{"num_attention_heads": 8, "vocab_size": 13329, "norm_place": "pre", "positions": "alibi", "bias": "all", "init_std_up": 0.016, "warmup_steps": 469, "max_seq_len": 2048}
Each number is 128 + 24 x the weight over its row's rms, rounded and kept within 0 to 255. Layers, rows and columns count from 0. Numbers have three digits each. The size before them is the row's rms in percent of the matrix's.

# layer 8 MLP down (transposed), 2048x512, rms 0.0379, rows 1718-1772, columns 384-511
084:115155130146144108133099115145156118125122133096153108136112160100133115126138155147133126145144137120082142086115130146152121116138114141154081145160157184166133106105113143143161149111131119143141164166106132159107137110137139130098147120095151113133114135154117115139135125091149147095111096083126162116106112111127136126136144122142112131165146123125148168130098134121098096124123
095:146122113139134181102174145140128159117164128098129130140085139153117142124164106156138154106141148095135138150130096176165122140102137125112138099135081122096134117082116146119150083098121127123098120183134139091134114108100143079109139116143138172119096104074111132100085110149129123128119098158135149096126115111080168154125114147096149118154163132094099135124117144125147121105128
090:101117150148084124120095150158126116103156135144083081092157103134105164135094107151138137108075100151166145166109135187137116105129142117167126143098108155160137142141130109145147149130115126093136145129175107128133121104127130082127135142175106129143082115128138140102171158056113120113125131113148123116120112140163106126109145176073096139137110119127126157166118117162166121121126
088:182117104111132134138109124178118118147131145127156119132075140159155159128119097167139112175102174116113141133128125139123131149124094127043155166128078124177093090065115138153101125137111130142108097135108119128076127129092118112167142074115161155138142160102181112147125090112127127160137125155112140160116151096133167130129129141122139105139134106158084123127120113135127131118125
101:095150115132108214128126106125147138136114080140113141090156111153096135136172116147107087181115101140114127133153143087107154118145143109101106138169171118092137143136139109159128148146109114131129124164122145079163131140130108148114137078156143118105097152130117122115112120151119094146097102109164123141101100158161122132105114090138130148150148102089109146171100134107128096145135
089:158144109100132124141149131133147136133158098130125121157124150084200144144125123113087166107136144106136090116137182114126140121133096125151154102129132127151176088166158148123125138119168160109106142099100110108136094158137107140135163092113126071103109083151114149205084133147122152101109204168179124107113106084138148147128141101150091139112134119120126123156140095127081146123105
096:119112146119122141114126138108154130152106135146078163125134168133104129130138127153126167135151096065156090096090127143112132066171119099127123136124123124104149122134138130120157116167127117129113089172158132089121141120156122111103108079133130131098134148150163109116123116136098113099087152080116164121157118127113187151129120162084104134125150080155089148125108146108143120098153
103:132136106117110089102132132122114125136114198154109145128118134104125156135118120138099154115078094134134160096121127130085094124135095116093131138116147137113134127103106141129139196148133111083106151120141132131118137179103212138114117132124196109115118168172134119163149122138147125108105134143172154075121152158191131156149108113186146117122170077106083144086142097147135177140124
102:135111106108116154108121136098089119184064130113098086126116100108114184146130070102124157110137126113125109157118146180143086114137094141150132164154119115120120132124073131138155093119136092091095134132171137128113127128146105153153071102083119124143143081130122152098133114129138105161113133142120134105136181089080169119120106150130135126106128084105144135154132124109154138097110
101:093106160078090145108174153143115128076136122101112157140153151156150114129119127147120120135141118110130104170120135080127181105146122082127147113170149146140145129177114105120123189126131124097117133104120119106117142142153112115146095107082161103166158117133127174106113149152127086145144168108136122103119126139063112164099163122119110092187088153111115103122097123171128109093077
111:120160123164181119133126170149135123123146118134133149135139098104124158124183143145119157132092160104135114115155149175147154125140163134081154124125113154191162137135166141134117142148107098133127080108131132115118102121112103116149111127140122142195136098124099151090115128121132104144088123116137124121120119135108110177080115113089147109151153130096122144085174168096117123164135
094:084168130101114140146137136105119117106150069157133092137095139174133141133121115156145100164141145142054140104130104204106135098144095121126190094118091138104107119117098108126137133133103107098170175142088136100128090107134096109165119103157120147138155109098142171066109142108134128129118128109126148170135084131099142145122113112114106135119141093138156111137133100092131120118143
106:100155122106154138112094154112140176079129145108131095161146128155094148091158122106134084140092128112140103142171153122168129128109118164176083111079138125154180143113127112141099103097138132121122111178186132150123111119134149153147087118143116105137108136111098158129122137146112126186077133093135094066114124126128123158134111154123090169157143123109164138113107118131170122125172
104:151150158103120123149130131174121107112146072125128160162113146096135136131099114189095148102133108148181149188118107139172116129117118149109116084176120111126139128127176131184105119093144161156178130108104113151105135140144131096056113123167123132123099133105119163134111116087173124143080152142134141142114112111102120141143162138150137136124107133137126121112154101120180113144138
108:142133138121154109116109103114135100134149093154121152141120155094088154095135178148115123126121114167129149124149156144129158144140197188084132102124090141120148168168150131145117109142095118146148078131174163097128145114101122149156149116097070120161084130118123091139137087160115146142134116096118132149126122136141115133137130129130081162125151118165107108173162108094129154165120
108:090135134114131133091117115115097131099085099173166142114134133165156139152147118109112115163155146101110086152155187137108111189108142127127125098121111106146130112177116120129147172120092112114102117106077136117127117129128107100176138142093126159128166148134125135114111119161134119103132100115170122123121083129143175115159139122127095123142149124109157148146070102127141142123120
093:106137124125138122101134222121156084137119130088135175093155125153163084137078118097098103160134123137154124147107157141146158181081160129115136129124131114113143109124112146151111141092106114114142093114140144113143112155122112149142100157125171104148134155093140145132116127101127117077171124109143128124112124118130120105143125136076099124131175085136129141099186140138136146126135
103:109160116099121142127119162133128136119156110108127112139134094164125114107104117124119150142138140113171152118127106133163155146114071147145106157084118140108115133141130128147176165128114105100104085102121161106161156148165144170104125100140092110139113091148115090085100149108148132119179120124108158123131130108143160107085095127113090135121046139159090122140165145129179124149134
099:130156132163126153152126139108161134159151140112119117117114110134120118142133139133135147167080143134101091144134090136126127146100109131135167125106126131122105096083134129122151106118100160161119169162094118120119142144157115133153128151160144174110115076150080164159143135109099092136142164123099082134123087129150133158142119144115154109137154143107116099122094098137112132139137
103:129109166133121140158135172126139158085111115097107132122088131130109132150089063144128154091120143151136114133129125162117088118110142106128134133151142147093118135125174129078137105170129128130143093140125160133092154145121100114121179102158073168073200103172110152116133116103134113111113115109137184154108174131116134111125141127114131097146148093164100168145096153116125123080105
090:107136131120080145130129159134127128146120115083110162078112136108128125091125130114114127131125098157118131138186141141136122099154135112150116129145086099116119122130137144090131134110104139138157124164116119138095132118133161131133136101100113158159113124110176131118145103153113175147120071118117115154091153095097061112124099141122138152138103115125116129141104136120139095122159
098:093137134121114143128139137124134102137121157051154141124152142138119106122126163120133120083088121130143119137100108161140108119101139105161114102148181142143142125143139141135137089105131119210148095134129113128132100171099123134131104122119161107129125065115130120112104147153126135127119177070097125113117112141133127133151135148122129143137150156166131120136156188116111151151086
109:084139141096147080135125088123129131129090142133160182096096111091152107124108132109124132097157111109111146124092132088173125121155127124125110138128154159113079135112114128153120107177141125125148142112131118132134136154152131146121166164150108141135095109124126144135082138153130096130135136092129110069132164116101113144126099117144133109097190104144127102114168139157163150090100
105:081118078119117138128137166127146144154147110132070100130112140100160077074136143137104139093115160136121137138126162137092094101147084103091112091121127134146060109134127106069135114137116111134122118175163149141149124096084112116132147131147127122069094088170135149163133109134148104126130162148124128150130149097149134130143157127136102145118106095157137112076151125148084119111140
081:125159134107153160109138110131096146155134127127107154137105111135118108087125177157146158078126145131135105142150123129103118122146159112131136121116113171133076137113150138071125127136132142133099119115119147116129118110108147148142135161132119107098125132145100114179137117136121120146118111140162159127126167116124119142170103150160134119081125090092090106143142109123129147126127
096:110108140155116133163113175137111141126126111114142114129154089123104154110075115149123148138101145138129126131125143136122131112088120100157147126124120113156130162122107112142187167124062101138174082157139157177176113124142161135112136112122137061145133135134115147128134099111104134173087124185122089160114146123152114143129110078131133102146127084138133152160096086147098139107120
099:124121153079091159127068110166161110156145126091096147169135147083141129179159143146104120142093144091142121116094095139114169149092126082141133097163177136112129161162127115142090162115138152112075098152097114144160126136143126126082146121128108135146174131137147097147107084117122144124157115133124164110099137112109132131137104135150113152138141154104080104128138148161118106142128
106:111132130119111134163135123138091142141112153133137164138119139154144133094134095093155120119176124121155125102149104108109129150092118151101130093114142131119163182114158116166161136141148121172125091162159074124130124166118115071076122112126137139064127140134139132147120132094125137175052155118108121115105098119131140108106132103140119125133137135113162120104149177129116085090146
080:128078100090155115131149117122124157088154122111147166124110124092124157157158133140062120121142174152187129109107121123139153116102138142109129155117143146105106096147146173115110134119094116130082106129154139154140122112107113127125151145096126150112114136100135133163113112110102100147144148119115158136182149119129089103117084117146083089129167109135131157098105146132095148159154
090:103107115129125146116136151168129164135118135144094136121138145123150113106151112104119073113131104125081118147107097108114123109134139152119086128120171119135128113162099119124148114135138107138097146161106118101083094133147159109118135133097114116149193177152154137135147106132104133083116088128136185144148109122122105112117145175120129113103140122153149119150105145159081126118104
110:105110153111144112091153091118151137163126101132150169148156146140141108110124101119131115118122124122076069140141179089079114101084144148108174169093114104118113107210149121127178177123103142124127110137125118083202133128151123175128133143084123073129119094116132171142120103181094107106152136169116143147112174112134116110087170144120130166108163146147133174160091091113075151110109
093:157159115151093109121164155117142109122104132132133162079147131133175106142060125128128090138135125113121100111073121172129153162118111124148125118159146123133085149131126133154179103168134121156109187131164102074111103112114153104143132129111101138139118140165115126158141157157148116117152112119138118118116172095102123150116088133132141109120132088102093112055154137155093137161096
110:113126127103120134176115139140143142137194157113124131171126133118128155150135172133110121144137114155132164130130115198151157148134140106140146112120160114193108102137123112131098148194102127145074161084098124063163105151109119085099119166116130111146099148146125137125115162121127099108135091127163136117147109126100128181117104151111128115171131144112160125113071099174169134153163
105:127174130125125145101107165155131145136111114163112118142137132158152101144147145120116133107120141164140099141101140120134159104177112126103110177127142107142132120151096105137112140152112086098171101141152133108134114105123151158163138126126131113140107156158140118151116113102120121101108144149120137154095134181128137105109165162147144157107141085115102131143106132158134149080119
133:093128128132085177110173137159106101092135157085117152148171115114186158121114123150164167114133156048091129107161147118121089126091122141159082109103106091113117109102104139109123165094142130158157094152125127139121142103072129128102156149102141081150128144095124124121128177138154141100156105114126124144123142122170146159117113094147119112115130127104146147135158121142166127131113
098:120172129139088142157116142112099113100112068149135152119126101134157094177129141099125135138150137155164119113115083145115146127114135163145113117131109096130114101169140140154113108143110127131103074131095156078141132138149127113127150127131151104142124137151097128164114120112156150134138105155123142102124087156130107153121142097107151195112137130173104096128126182110157128166134
097:099132112119136147122123106126188148162140159134151149122106123089120136099156127108125179110141159118140151131155134153100108113098150133083127110121107141156136140111153139105108114149110158121142124130117135138129105111108128171070134143115126164112119118145152161139137088097181102185089098122144100148173147126130148141092136132103104131131154110152120103141125100132110135143193
101:154105150130155109146177129144133111127137160148149147097146119137098138138106131132167108108121134102148161148139088137131112144070119096085129095189140132143105151141052123128124102154179150154140155134125112145095132128116074124170111184139128194153082155134146078149127111121145099106085121130123169082107139154157153153170103115116141136122111097086128141080154116159143073180139
100:164112141139076118136133100153116120155123149124157144104128133165105109113150181145112127153147105151100144104113143087131118136080162111122152126156105116134166157152134121116162151148134146118131100134131165144145118110122142143099137138093149128103124123138144076148120183096175088103141127158116087121081100103169083140108134157098110111125161141097151141052168107099159134138084
095:146126118113102120137142121070146126138137147183122131104126112109128118144141140137112116130128143148158148105159164123124128171132103135113164088131126105102121124153168142134132166133137142088138104124134132132162116118139134093098113114133135130130104122131130066127150113144135136105121097122119147147154132148102111144123133140129120130143129105111121134132079132146149101112152
100:086160111171157147120156152110134160104158121106143113147141108139090105100152126130120130135116132124101108141144096139114121125109115084073162128142156104106194149117150127140146127158097105141170143124169121110090119137132136136106137174142126113118114134138140094138140159121155103147156145129125128115129140098144133176139156127161143112136088128171148129107105108142159137165100
109:105118110137117110150192135135108117157109114178127124113140123142112129140153128156126101126095141170133124126122173148097140126117123125143092139146095146098131156164148092090117155092155119156106145128121111123131152105113128169141135172123149093101143165076150152123145078088132171128123124135150168146117137113167157108150105112160111173123141151116118096127117127099120115149101
093:113060111116108153142182154148156137115101140120105114111135120132138118116162145125136162175132098114173140160096152138137111140110147142150148135125119114075094139118115132124107138094154086140153116152099109097150088101138125134165120132128114021173127124151097122119120138124095128070127135090113152133080103141110114170138135161150140138153132149128105096123143114156157109088143
097:091137101108146121102107169137126097131115046154123135103131126141126116102147155127122138119146134135118138138108160094140177114127093112153091114156158136126146153153086131125143087108154145114146108106121100099139139128109079139101113142098095135121130131100125129134144147088106129117121119132146151126111105104108138138148120119138132166113142144148145131093114118123074176106137
086:135113134147120131155108135117133129134121109126159181144136150140120124145098148108161115114158125136160123084135092109123096102146105119147121130130130094142121142186128128146152135158133137193085124121141130125124136139112098085155159165121121106127136098099100116108141178109099138105145091136155127144094195147102146122119116157065135135109134108107119164186153157086147103140136
100:166072109149104129161149148163145149147185136154169153124111120107142123135112123113146195138163118139173171107144081138129129097127150154169112113115099096118149103129148122125107158109130172140125147082193152159153117115106138132178094144140101121094115131105148136139112149154181098130119096143148116127090114077117138117086134093133145098115114075107110166147148146127112161099096
102:117113150165127134146160127114167117106170125144178202134133122105103135146118073144132114123168143130116110102104117123138121097155086107119121098139129115100134137154135118105125120145150103102162162119132129128113115111100159137137145101120124097145154100135138130116142171151119164128206148131145106153123115149066127141139132164071124141117131155102093173112101198091108099144127
097:194131127096142143133157104161157106134161111150123136164163152170120139144117110141147131162120121148140154152153129068113171143127122143148122147122129106162105139125137153112133132173164144109140130179115117132129149118147183123092144175147109080176104131085132106135136153130120127112143130090132098106125174141128104131121096113118124088149132145152125157156108170160145139117135
099:115140146118119151147145146091140170120098141139136152131141142106136123101109098116148119142108133099120127133153128137101151153134091127096132115166123102187179178107103112149122091107086139169170121121082126143155150153139161145170122088165140088089140136152125078156110152158123110133134090186101145116142116154153154084147140137158163143143165114171123097102094153152114107120131
098:105163085138141141116113095091162111109125105134125152126143156125105155132118185129169067117120110144133148140181120140070095092111103128146110128098145102113121079100152111122136121143162128144134179144125089105139106154112055138098152148136133176127085113106095135148097141145145119118128133161142136099116131126121126098143113183170158175171135111093110150144140140098115136136084
094:120117116134089112082119135107120128147139093128113125113092153141115114122176135138145129166131134119171131145111140121114109087117107122109132114097159120099126141141111126084142116140129092170145141096128134141174105159123135088125154094136143209111097118093129094109117121120152169142119123133125155143142123144171133106145130157091071158094113118130107124123097148131131120154147
089:128151078105100124085098139148122131163145156147092130125132128134180145095123158131139100107145137119116071095159115164134173167121164130123126149142062120072141110110165127167133137149083100133136155152124125119127129069119130142130127154098147119147177094137109099110137108164123164107122155123136100119147104134138111114156126107095124138103157115185170131131142115151125142129135
111:133108092112092062136174180137149165152121117125129159109118108151153105103131142133147110129133081150161106131142103117107144128132107160160144134121119143122071106132146116113114106141162137140102114160177095156129129124150122110113133177115090113080141077115128146118120162120117138150142139130105132104164099101129146119173113109150104155129080141139170124074142178127139146117104
122:110117109166140126076122079123146138165174118136111124091043125122145127102112128136117090184117123086129148133115131140120090137101110145134171156129088163141126116140103115126163128156061119155129157170126145119145106131120159127114131122134108142131119161101134099132088129179121133134143087132143096126113162100151142096139154152114114134098123146084105134123128122164129168119164
110:122148151109139072114103100131115122145150107156150100139096134120103174119122149132135123109086113120108148134134147148130119130106119130118125133169129157132153136126114112151125129101111142103160163115150090118156120124124123156172084119144137142154129049111116127082075112130146094122114113140120129132139127120211103168148112161152148140120115116120131122081129100172152177142103
# layer 8 MLP up, 2048x512, rms 0.0366, rows 1719-1772, columns 384-511
091:133145186127126119162122156130096131112066160116109133134163113150150161141146132086143116149133113111149117152105104112110109130124117126153121173163117113117109184086142120114090140165115127088110147115150141147150105121141123139143146136130134119126179113123096108150119144091109192112100114111163144147108141168122118139090128109156134142092105140137173117165108167121114100142122
094:100126132133144108140118121106144145123122096137166161152098142122187098145129111108131128126150105125142155146148110052142172097128136109142129123164136094148119115112155136099131112131151150139099124143066174115095107138128138126144131122087089131147137151135098145142108088138138133130107111139155139112109121090145154124146123088130135122128165142128137101123158096130144146134122
090:189171166151144111113116122048129136178144120135121126121133156131126108115080141160131085150086089142122122102119115093127131129117130092135130151126146119106110134133097131089116143143157126132131176081111155088121114128111187141119182157107127110145143096167133174133143117147167096120109135133146139157139125142138112124106154100147117105107106129135182139155115114146169127101120
100:172089098140095109140095136126094107130076123146107117143100106070130120145125132114158107154138130138155154146125149181106141083145144134126115150085111123146107108119156109138125161078110149139140121113095117105121123128101167108169133137103123110089124116182161099092144119145163103143092157116095128148148135128119097145121117125118139143108124115140108180129110123179111080114081
091:137120109178126144141116111155067115103150112128190095128120101160132133159115162149129144087099131132139167131124114131159111114066149122096151149124141154113088118104109119130085094143091143135178105120166157097113094079146106148095109157133160131165123122113125113123087147141122128107133158138067108136184115121114107102122122131148141114118091077155111108123118169133152159140128
100:134089118156137103169149138135147133160129119089174076139128090137161084116122130144139140128160129142111150149108125131151095109101136126104114154096134116141122104113154136141101136124124114147129149128099174156131095126119177130157142155123154120181178089136109118135126094152138129132151098126113109138161126142123077121144128124142160168134099145123181141165143140116158091138116
101:115079115148081119091137076118086148124117155120121111090102139108143149074114148141124138131110121097135118109141151156137127089165118141131135143087121109145123132130131128086107140116130148146105092109136129100147105147162138065095099131097130102106120206122131112118135115129153099139103135128131093127110148137158167137157165144180149126106183093140135160154098127124153107087093
102:151153121123182080147111168119099160126151055135105168178134114113136147122131171122170143137128131088138154149136134125108128147136172157164099144128146156149140119094175097114134131118183143130151086121130114113090127118099137085128170144103112119059134151127150119148107150135172151160125143094108086118152096115141102173132149117112124116123128140133151170128110131119119112159128
104:171136105096134116160139116165140109113114085090130133115133176127128117172113129148137155110202095162154187157163104114104129118117127104139182125126113092116114163116107120114100156112115141096142125107167088106128092105119187098129140123120120129159131173130111118102127112107187118117155151094119133129099118114128123140111128163110153104121093096101123125153133163137129084117110
109:140112130176131130135112120141139136135069109162160136179134135148142127122091182116132116183119142068108122110114113161127134099118157119155132125104154114107118131110128162095095130139121145162151062112080122120148118142153120118132164159113171111136131109100130127106143125102118103142124160130107133117112170091125113110102106117172109111128157083166151165120117135118156106145102
094:117093172129154121126154104123146152121139104105109089138158123130156130131086128116141081200143100121146163147153094114124092116164155085093089104135119109120139130155156119124144136115166078144174164128127121134095111158123132159169156107128112143101134127150133122135194134129090123118127121111149150123137117122144124122132147110143137113145157119101123156143132137141085069142120
103:121171142152124172161137145112100087089107159099091095108131116138152129113138139098122165107144128085139144150142095110131139093116099124100087166125131145066082135136190130102104166160113136099124129153165120159116116112159146129133142120114129122091128157087155122108141123140113135125117109121159110192146076166121132118133135107142142102126086125099163181157125114143138115047126
107:103160124103106112132131082099139117162079186098108129113100153121124149134146108160127118162123085145153146112149131141126125125160115132094120149152110113130166132143106135153098160141128104166118064124135135100142134100122113160235095111108151134130111122122111133132189139129146165127092142115153129123116133126152149126132110132118105128108104147098129121102097139134083078144130
106:133144141119119135138082125183151116139106125124136111125097103158140114135080136107137144123116140112108145114140121135130112130100143105120136112112106112112132169122177125169091156142128127144128105103076148123140107088140126089200180125115121108105150128128144136122151123100132109130132161121113133116114121102128111122138143116115095140119129138134162118180098137094127150115132
106:073123125097158120144121170118153132083099137131121107086120134136108139103150124139129088095136135116129130132127165140105115130167100087146161148145107134090125159117106134131106158146122144126134125131077124104140077166143099144111112158101124093151192117105129115112126118137166118142078170103146119098115122096138120117137155160172119135099115127133138133139114184154120136124150
101:154129128146129107137141131161110144120149138085104152119154100157155099121100124150109117118133124152143175107176117167124106067138093100113095127122136128134129096149134144144098127179116131124125097109108096069101073074112156110147155130067103114153190105157135142115162128124157134072157120121129153155140166149136089114143116144173107127139121121153105116165105136153110092116151
102:127097189124114103129156137114101115149115143127131140124145129142116151152147096151161118115119134089104175091160100123146150062115170090151103163087164134121110148140148137118098124111154133105134167056114125156146127136122141104147137125159095114096111107114118153122153132110136119136096112133154119110124132126146098143138101070129097127093143090120147153137185140162143122123120
100:108166165122111151139137099127122061127119112066109157138161112125131195111148094094130100099153112103143112137168095113101128122149142135159123155154129146146116122082136114136129117082141113104136159108159125139165091124136073126102123148106131124131165164128116069105106135131108158157121118123124120147089147147135110144119132161139104132124105162131157124139106162149114125153098
106:107134125121191123123147152163126130082123116121180142094144156175122114137154147183133069116138141088134163078132129121167132141105120103113181113095167117089147136113142110105116113186135115106144126157139115127105107118130174101158113150108128128146188106119163145142166116119118180143140148133148118107127108152136096132142127140141124155092078135099155159133152147153125082129172
099:136109129170134091140158139097135180124121128149112124141142141096124172136133070143135130137129121117121119098182106162113099123142142137084040103122131141179141128117130078135142076146137075128112132117131103102148132137143097127176142092156130115131129117123187108103134123130113149104109146135102149166152122114175145108141123097111124162126099134097122139124137138087112111111118
095:107124159176129160140125121145143130119143150154181150117124119109079161143140094153157140169122126104138125153125104099087150132107138165097143137147174085167148116113144130094162102108168095091140154107109173132099139103122136133139123145120104132115140118136135146134110108154111123153142105172153157138158116088169138149082082048112136171089162158121133141109144139175116132116164
107:111177131097151093134118157115144159115110135110098148139134114093136134157136112118150106137142135136116138138123121120102100106110162123140134070109126130118108132117150096132114099111116132110106101122130139125144094122059083129111134152106129135112140120124113078090135199135147110134092126127141110118124168186115121162155119122114110094091156130137084122140109172132129136120109
107:126108108125126073133141122128171081107096143119131129112108101115142116142108094124151108133139108095146161173140114127120125137144171125160122109119130131174160095166124147091126153076114113143143132146123129108131125081098122143104131099123097119133117150152104157152132143150135158114118168108134092120122130133121093155102106123124089143084123146137142152115130135112127124163086
085:144113132124093147159139146127172134135140143115141102169152139178109134142084120113118126142129043111133139124117098112131110127118083133133091141126124144105119128119095134162141108134113101152149141134159111159119134073168090136084147152141123124139155120124133118092125153140131112036088136082098088114129117154144127124129120098145143091154118108147133151132119175131154090136102
103:133125145133128098112173079154121157142132133132096112092148145100114195132168086169142114131093148138136159117146122130090129126145171094148152125144116112118104150166184134178043172141122088130152118123123101187121138136088103150110144124113120108105140180095097154113154157138103131115092129118121167121145142153115136152148109127139105126140116144091093096125143152099088102116144
101:118144120118134134130133157142173074080124150085139142107107146143091128124137130169137132094162127162121141190137118125150125140111129110134140096082121124104167127123117103075130154136118081100155146151196119152111140115144110126153162144117080108114132140124120141072202112109137122126125144113142145115172171105138114179097128115151167146107088107159108147125125160135120082102133
104:135103127099137143133138076139094133137110137090115125133150156150187125129156090123131123119146137157186121107134131091121140086146121118157109138108121162129142124137127140081108134138091178110150150120077095183144135133120051066105118155145135122093145126127114097095139128129111118114127114139126156111122153175146142128126142160136132129080129131120123162123145147105103125132088
081:131170173143105106141145122111117152115122126109089133126112141143130105116073144147117148163113158124131162085141164092169139120148165122134108138155101154158147140113100116092163097103166116132134124108075100144146112134171143135100115144148156122146124137129095126116130146135141118087099118123102134106167096104145158114123116135144131154078136101106154163151165164150120119122101
091:112155128139124109151123130115085140142119130114166110190115134119125157163135139146149146143097181118169126117119123107139111134109145132083133114130120132150122159096174138122114158120130135159151100169104179131161151133061154158145139122112116136139092101101059125138101141159128152136121102176118110105159137144110137166145085131114101136122122156095097132151127145120140122126152
104:115152178129101105085153123102107176147103137124149162131158163134128102134128155136115158127174139109113140175149141115142113134134158127112119152108145070117130105107154119150119098181121125101122113130114187142144140138145123131128154145116113104139140112089067160127136127137114101121169135183086119140125161113146116118139119139156107136111132130136130106157135116176117083122084
094:117136121143147104207167083151181092100152109085145161138134085105178107104071138117123136105152114141171165171121118106135098109139129078149109141175165163103139159125115101165114163120138105130119141147127097088122108143151186123118092148148136104141124147133120130136130157131160118131117148106146108104135119095116135164144126165153104101131163112128148153106120124193106114115100
109:100086157102151128134152097177141172102093121119164127156151142140185151152123082116173131135142131136139145165162104105115149127145106101114096151146098120125176118168102148156103159122129093121144110105121170134105127094087099135126163162138129126102143163164128100138140132123126170099145172131115176138124106110135127150110140133102075127115141109127107147163157146140128125103077
104:108134178137121124104135074113131118128081154148106111105142165096137158096130118118146112125122116181142117122176095179132108117102099151123084144124122122112132163100116141102122138099134137157102091160115136108132111136156098139148086123142107107154153135135157121114150132135143143089098106099105138172129121158159128131158122119183120168132140090158176109123134143150110120103111
110:095132155142122155138147121131131115050092095073091138128134100115133127107128096133154156090148156108102131124127110119160122112110111129103140109133119126135130095129103131103089076140111138144125172089146131174131108085085115124145162147130158091106135114136092083114137119178146118107156117163123119164124133149149094113162126141150150142131140114126135114150121140093122138111087
102:112129109184087095102147107178101096084133077093151126093110115182124128125155101138138159117149119108120167125161116164144128110107070132094125159093110116117132109138118135123109131157112130132139128133130140113131123112126141138114191165107149108158124133087142109136119136139137170139146119150133149117102137154100098101124130131137144141111093093165107130167089180130106088100125
097:106131127182083128121112114127129161114160115109143118140166112134148170100117150134118118124112116119165148134145112131125151095120134104099124108183179163135173152122158102109138105120148102126098138123185098108105114133053108117147124140149138112130104095126118163137122117137111084148124163129140148172113144155139135122133118114126128127119096174128142140145129127138130110069155
098:166095142134150100180142147102175126113083146092082128153163107114130137136130147124124084116170157121171136198142092103093142102108163157137142148133112113162100136094113123097085143115113165141138147156107124149147117126106108138110117127088126128162129125132147135135158151156090146160134131122133102153137192094113107152131116098148159171127112126120146172118126141167129085163091
102:156131110134163077180166098107153122131121142160148146119181127156131109098097143130141086121112119155140103138112099119143123182112123112116101104119167112098151157142133131141142112109138111105182151151117115174084139125102120152173134159088141108112127102122131097111162123117111137130123132101127112136136171146112125113122116118133060126107135148139146180165112149154101117147142
095:088098114131162116127165125157127094141117110157158140092146134130134101177134145138152099162150163091139147138149082146141100135056140127115144147131109089124120134083149123137146114119119163157140144132098146105138138119122145151110153193142135128110153119144127162148159146101063177109151153147123149132107107147122125103123149173121176123128150125116105152144125140143087148139133
096:090119165141093145131134110130114154117131130135142135160171073163110167086129153117130104124104129115118158092144157139119174109132111130063094144155145140124146142117120123138156121116172116162108120103128131127106078144126118119125103156126154126110148159127113079106143173131132157142109102132121134132128113122111111158150086117167115155126101132126194168145144146098157082144165
113:143140141110118107135118116144141101147084100134126118145124135092107112104114133139135116142121126143120155166136148123124146126124117118093133163113125129113153162131123150130113154131141154201136098109140161136159142117137126146149156134147143108133149136182079116115135085104134161101161098106124121107129152137112124142143150098134134140111101154139131119162116144094148165166110
094:104104182102137099181134153146149183130134149159164108154133157148101175165120129152135127162118109137141141144117148115169085083168118132100144115118125076128161124152115111118143125151138119143115127162116111140155123129112128148170118145098154115135152144139133149142148140101133136143149146139119109125123102121131137099118103101155148103127129125148154143130099125098112134128131
097:139160121139146125162123090143093167108120150083169145138122132122153140100134083151133178157138127097142155137124153109109154088131096150124127146111162145118090112121095113121138118127130130085103124116140107112120066127111105133097080126128136110165134104122152096134149136124198145116130123112094122150125168136146150115153119166168087149105158135161198109130135104127174108106143
087:103122125159084135082120125118131151125140133149096125117142159127117142163115133163111148162089092140095163119151134153156142142100058116154149118106169104106115119141137129112103106176140058158123150110120173128155138103139159127143146117087098105165138100168176117105111118132190112133113142047128136116131094142113124121145144134135095115109085087118142135133101143123118134115142
102:110117163123140121181121127145104124143064159086117141148108104096147117153094137132140107146096114143142137094143165136145122087132126102139113149111121147149114128166094153139114120144127092155113147122156138120119136119125080119102206165107117122085142159133129147103183141138138191082101167122140137135111142172125151163146116099188098129130105123128112104177123168138126132088153
104:109101112123167109136171139118118160101124150150123136144130156135105157156144118129141111118110113094161123131131110153125093118109065133102142116143161139136179079143093105126154099149151136150168120165125131104130077117104107118173176158123124116144101125117151079111141164159112172114109148155137155140155129087125069109125114149111110126135130131114107138139115124108135108096144
095:129154156133152094120137132126122148136116200100149140094096116116159188121162106173145110112171162130162123089157121081137117138141124089122129138147125159115133089097140117142115143141133153152110123113152088110144123131093128100122115128160126129141099122113117135135135149154177152147096093174126129152133125139156128137111082138130078110134122127098135126128101072166119140103128
099:185149130127131069103152096096136082123141130153089102113132156132106097136132133149152087101157096138157106126144118115157171133142104145148132132125149102084098140096133079102106119158151143116126077154123148102132117106120156098182096118106136119185151150086154157159127159166119138157131160182135126170135135097142110130166104133139123110120100133160182124123144142170169094144146
103:125089152117126166134108125191145147105105126119138102152143181147139177120149111115186158150102141109152148119128077091136167126138117132079117129158090138171100138132142138109116111117055130137168180150129145163100120110130120146087167170140153122119132099146086124123143168102146108107122115181107142109134107168102144125111062143116137163105141086138140134132153157136151128166073
093:138119178140109104147128134136168125141129143100123206132121123148148134161164175096155133114139139151130170154151082116139146082130173161111113110134109125139119142072131135080122137172137094133116120136131136117130072076092142116121157160099125117103141137136122105156131156066126112137122208150114094158086143128114160131131085092113125125134170113128122139120166177154114151153094
093:113102126118164132104155129101118146109088141116139100145120183084101149198148117150131074122106166042146173134147122133116143098131119141062120144162117153123129148152115097119119138137166155144125109147133123150177121118070120130164160147126136120131163135112111137150130098124178137129117133169159138134144141122097146148124117128157125099142114169133151148135124114122114124126144
104:123141117124093079132166088125101117178142144127078150121109138107152135111111096163127146130154124143101124108147150102104134140146109163155129110114130082147163143142098108116109142103148127122142128070104096134083122147146125094133128126124194106154137153099103125113118103087104136151141148116107114108102107103154098152152142085114117113113155131114117201139125115106112124098118
117:119147132144108137129132116152112129146067150106133094120121137144120157167152087114125139095168121104149136145114159124122130128110138150101115095144149125149154118137122137124142143139185161123182088147156103109147122115136103106141130169113132108121142114116086100099100131159110141147108158126135155132137142120165094139113139146108084143116128119155091128144168148135098141141122
109:127123099168098130121151106148149108125122135177103124113130104134126140127130143145149157116131131130158135110140107121145147120138142129122177145111130119137137098120120131134125133101118156123158127135126111137103118105129097095141129146151107078124094174141125119113109166137125101147081138123134078137081140135140122181146086117125140140126164137141175132159150122137152124130107